Each number is 128 + 32 x the weight over its row's rms, rounded and kept within 0 to 255. Layers, rows and columns count from 0. Numbers have three digits each. The size before them is the row's rms in percent of the matrix's.

# down: layer 5 MLP down (transposed), 768x192, rms 0.292, rows 7-32, columns 48-95
# up: layer 5 MLP up, 768x192, rms 0.301, rows 8-33, columns 48-95
down7 100:155154093141082132151136087109135078080117095108158125116085087143066119157093131089167138154090127105125115107121097106134148131101103157132110
up8 093:205144086123112088130110171132124104102189127138119072171169095180186159189175134073128184138082124146167136196129141160159127093073116132091131
down8 101:117120130094146162100150089088144109097134179112085124196120147167111122086104191153021074179136143138079122125135145104131096090138071127108154
up9 107:155131072132122156157113102060132137114149102051122107152106084135124156128173107151098140143183137163129145148123128112129120094089111126077157
down9 100:119098186064113149121145179164176083178146189160127124202143132167117093157135134125127201121103145088137165099136110120138109199158147113166106
up10 089:159162123106145117199076075143144133098132194130110046126118143180172156120141087136094124127099102141130126196165087146113098137108084086052148
down10 092:102104135091146100148076137092120156102119112188114143088141041125134119106068115137124104163118137103102169101132151124143147136119127154118173
up11 111:190098155080107074144130126106088123147140104164077117078126127095107109078139119160118117207161113102123168086124139091105049128157174096110074
down11 105:106127072116132158139136164137115120093137183093179165114132153156119138133144154123158074064111103129145120116147175096088156100146155192137147
up12 098:159165098149120158186107140106147134121146132134181130090109074181155136075143119140136092149127168130122123152103099142150114102069148225147144
down12 099:102130142135090089154116078131134149097121095140128176124161100144079108149116153148133153119125119181106106151190145133113119143128122164096121
up13 094:156142133067177145115110073122121184153153133122096129206169097120117092148120113135162160120096097120105172116164109152175106129097060041130121
down13 098:172155164084125149112124158182155139191176105138157057124058119104046130144160161136127137153116100085133133154104142157144100206156058126135084
up14 105:125095145112170107112165108138149140128170131076134157128124136110119077077086104151105148037138122132141148143136113115114086088125104113075083
down14 089:130148134158132135093168100127096168105110122173147095116093135155139194099063123063163097196121141114105164100108175104136123132141121181173156
up15 096:093172165133110143141183200137108102110141162123120186162159125177148121077120156129225088144158130135180082134146153128116176151110123185114095
down15 092:117145180154123110063154105140087151128110146091141124135199120045107091096167091114160125108162091157092079099071122145121112138108132138142138
up16 099:105200113135130126072120105130111131133130130144137126080152119162125176106137147195090092140164189119095133182148190103087134121161139140051130
down16 104:150096140175140180096120015126083130163106189091161110140138105138137108122150088124120146118063091177143098129145148098165124107075128102107157
up17 098:184064116104145103120110137096150160140145103082180074110101115159147160108110098203132125152152130159140196076169128088152082087096124110155128
down17 102:117151047222136118141136121107122144132093134157136160168157077165163103155124131103149124101100150142141103168118119149157187104163109119086137
up18 112:116121072162139107156139126162186120063117120101092143083120110115121115128129163149154218156144140164191139142152132162099182159154115125104094
down18 104:115119182092102152116137169166090121248190132120138105149167171122186162149128110145147100105057144098147151102086059166149087124127121102127116
up19 103:144191121115102106138124189105126169118110119110155107118148145096101187140150124123055114106114118059155127096090145111104129143118140191108127
down19 093:105111118124124175096111150135111102142135169134123172115082095124153075168158097127087154163143095160135109155115194105106100111179091111119155
up20 096:094112124152114073105157119081142094122187126093136111145124186098108176125100136141114132128160131090093168145115121117134140143109158174152128
down20 093:158149118182145176129148170087122109109135156165143167084127027138098129147067091073068166169092149155144115155135166113119153154133031095131141
up21 107:099072091128139190162125168116100147135141124132141136148052148120122173136145121044109116176146156050139106136169146168098092156140170085204202
down21 097:179135195113158153125103081072165108134143180167122103142127123124126117152100105081192170113088110196109127159085109204074111119151093117134123
up22 101:165130100052156123100141153123079165166122140149129117148081171172155137123155132147144118140084099096111178146072080177119141132157061153126105
down22 103:133081111152104101080058110121162145075162154116136155122117113132147143169163147139100100123125187166171073118146161141077122202161192128173069
up23 091:089162142184112129105155110115107116094113118082087156140116092144135189036122156144128073176151169142126116136164101094174118118069142136111144
down23 093:079138103106082120126094136139134096118169124099195097139119112112090085145171121123078130105155111156107104154099124192112125152123136073137131
up24 100:096167087133205143126109143149119084207144094175183139150102152107176177145117114171090138159094052163093137109171200137136135113098146118159170
down24 093:105114160071097118135120126140138185146134157072085127116113127141100118182135155081090161121144177134152109051091074107101119152144159050133155
up25 100:116144083107130119153134140146086143176161070118148123174113111138080138160125105151078127101091151106116110095152171138155112174127131169116128
down25 106:080132056166114113111189111171168140156152105091163143135109148136150146167139167113151123118140101100110119166074119085056127155122143076084158
up26 107:144131111175167075110125093122156155143157065105168110157146137125170136056154087089118129183154203047107047123098165103159130101139183190111136
down26 099:098171141112148099140124134087106145160142175144148089060177129090112172175114095131186081091099116138130187096161114139122151182117127124092100
up27 092:081114097117174145132161200114118109117096104054130108150155106149143099142121112084088027117128105123177156148084090152153172086109137132141139
down27 092:085101115082074121136122093150120133130190135118100144147142149134171109120065123181124100121169138183119135132147152124166121149082173198108155
up28 099:121148101121092132159200122138175106089141195149131140076159149136106144098162061178132152156150063189126149120130160080124135143111158076148087
down28 104:133148139119139118083081124097103133161111144071097167152172131149039097180104129135125116128123123151147092121091175076082148143130128087165147
up29 097:124150155129145136191127162142122202179109142173131115035143127125144160104144109155119121154147077153135150092153095198118162121064134068148135
down29 090:126107074128127131098089102118112104077103099133079122166114126104134151087174104080129105163114161149114156134129183130194078164104093156129135
up30 097:115150139116159134065065068150126122147099107159164098107117176203116177198089107141112132118089119131120105130131142140143184158097067121144200
down30 097:123183079083150132126215086151129104128119089142188137087104128134153084086124186089097147140113136118133187106149130128100159090093145126143146
up31 097:178119144105137125131184104130153168131114147102098161133088142127117176123180133155203171141067091137107163068169128128128120162125115156174109
down31 097:087153154064129073119130177128135128129176174159114136171125137145146138076088095145025107113151147126163094149135150188158155160086131103096136
up32 108:161127151203140129158104131150149111122126130151127085086144210110148135112201146142160121187134072074139119122097151144065119125146092188154124
down32 094:126113104139094121138119108155163112098134152139186160139092099174093139093110121083147090124072138165132146105114089079142147139114123124119139
up33 106:186182108146117155196150094144155193124178187161098138131105068173089096134092183112135137114110156096113124139134113110131151108112159117112166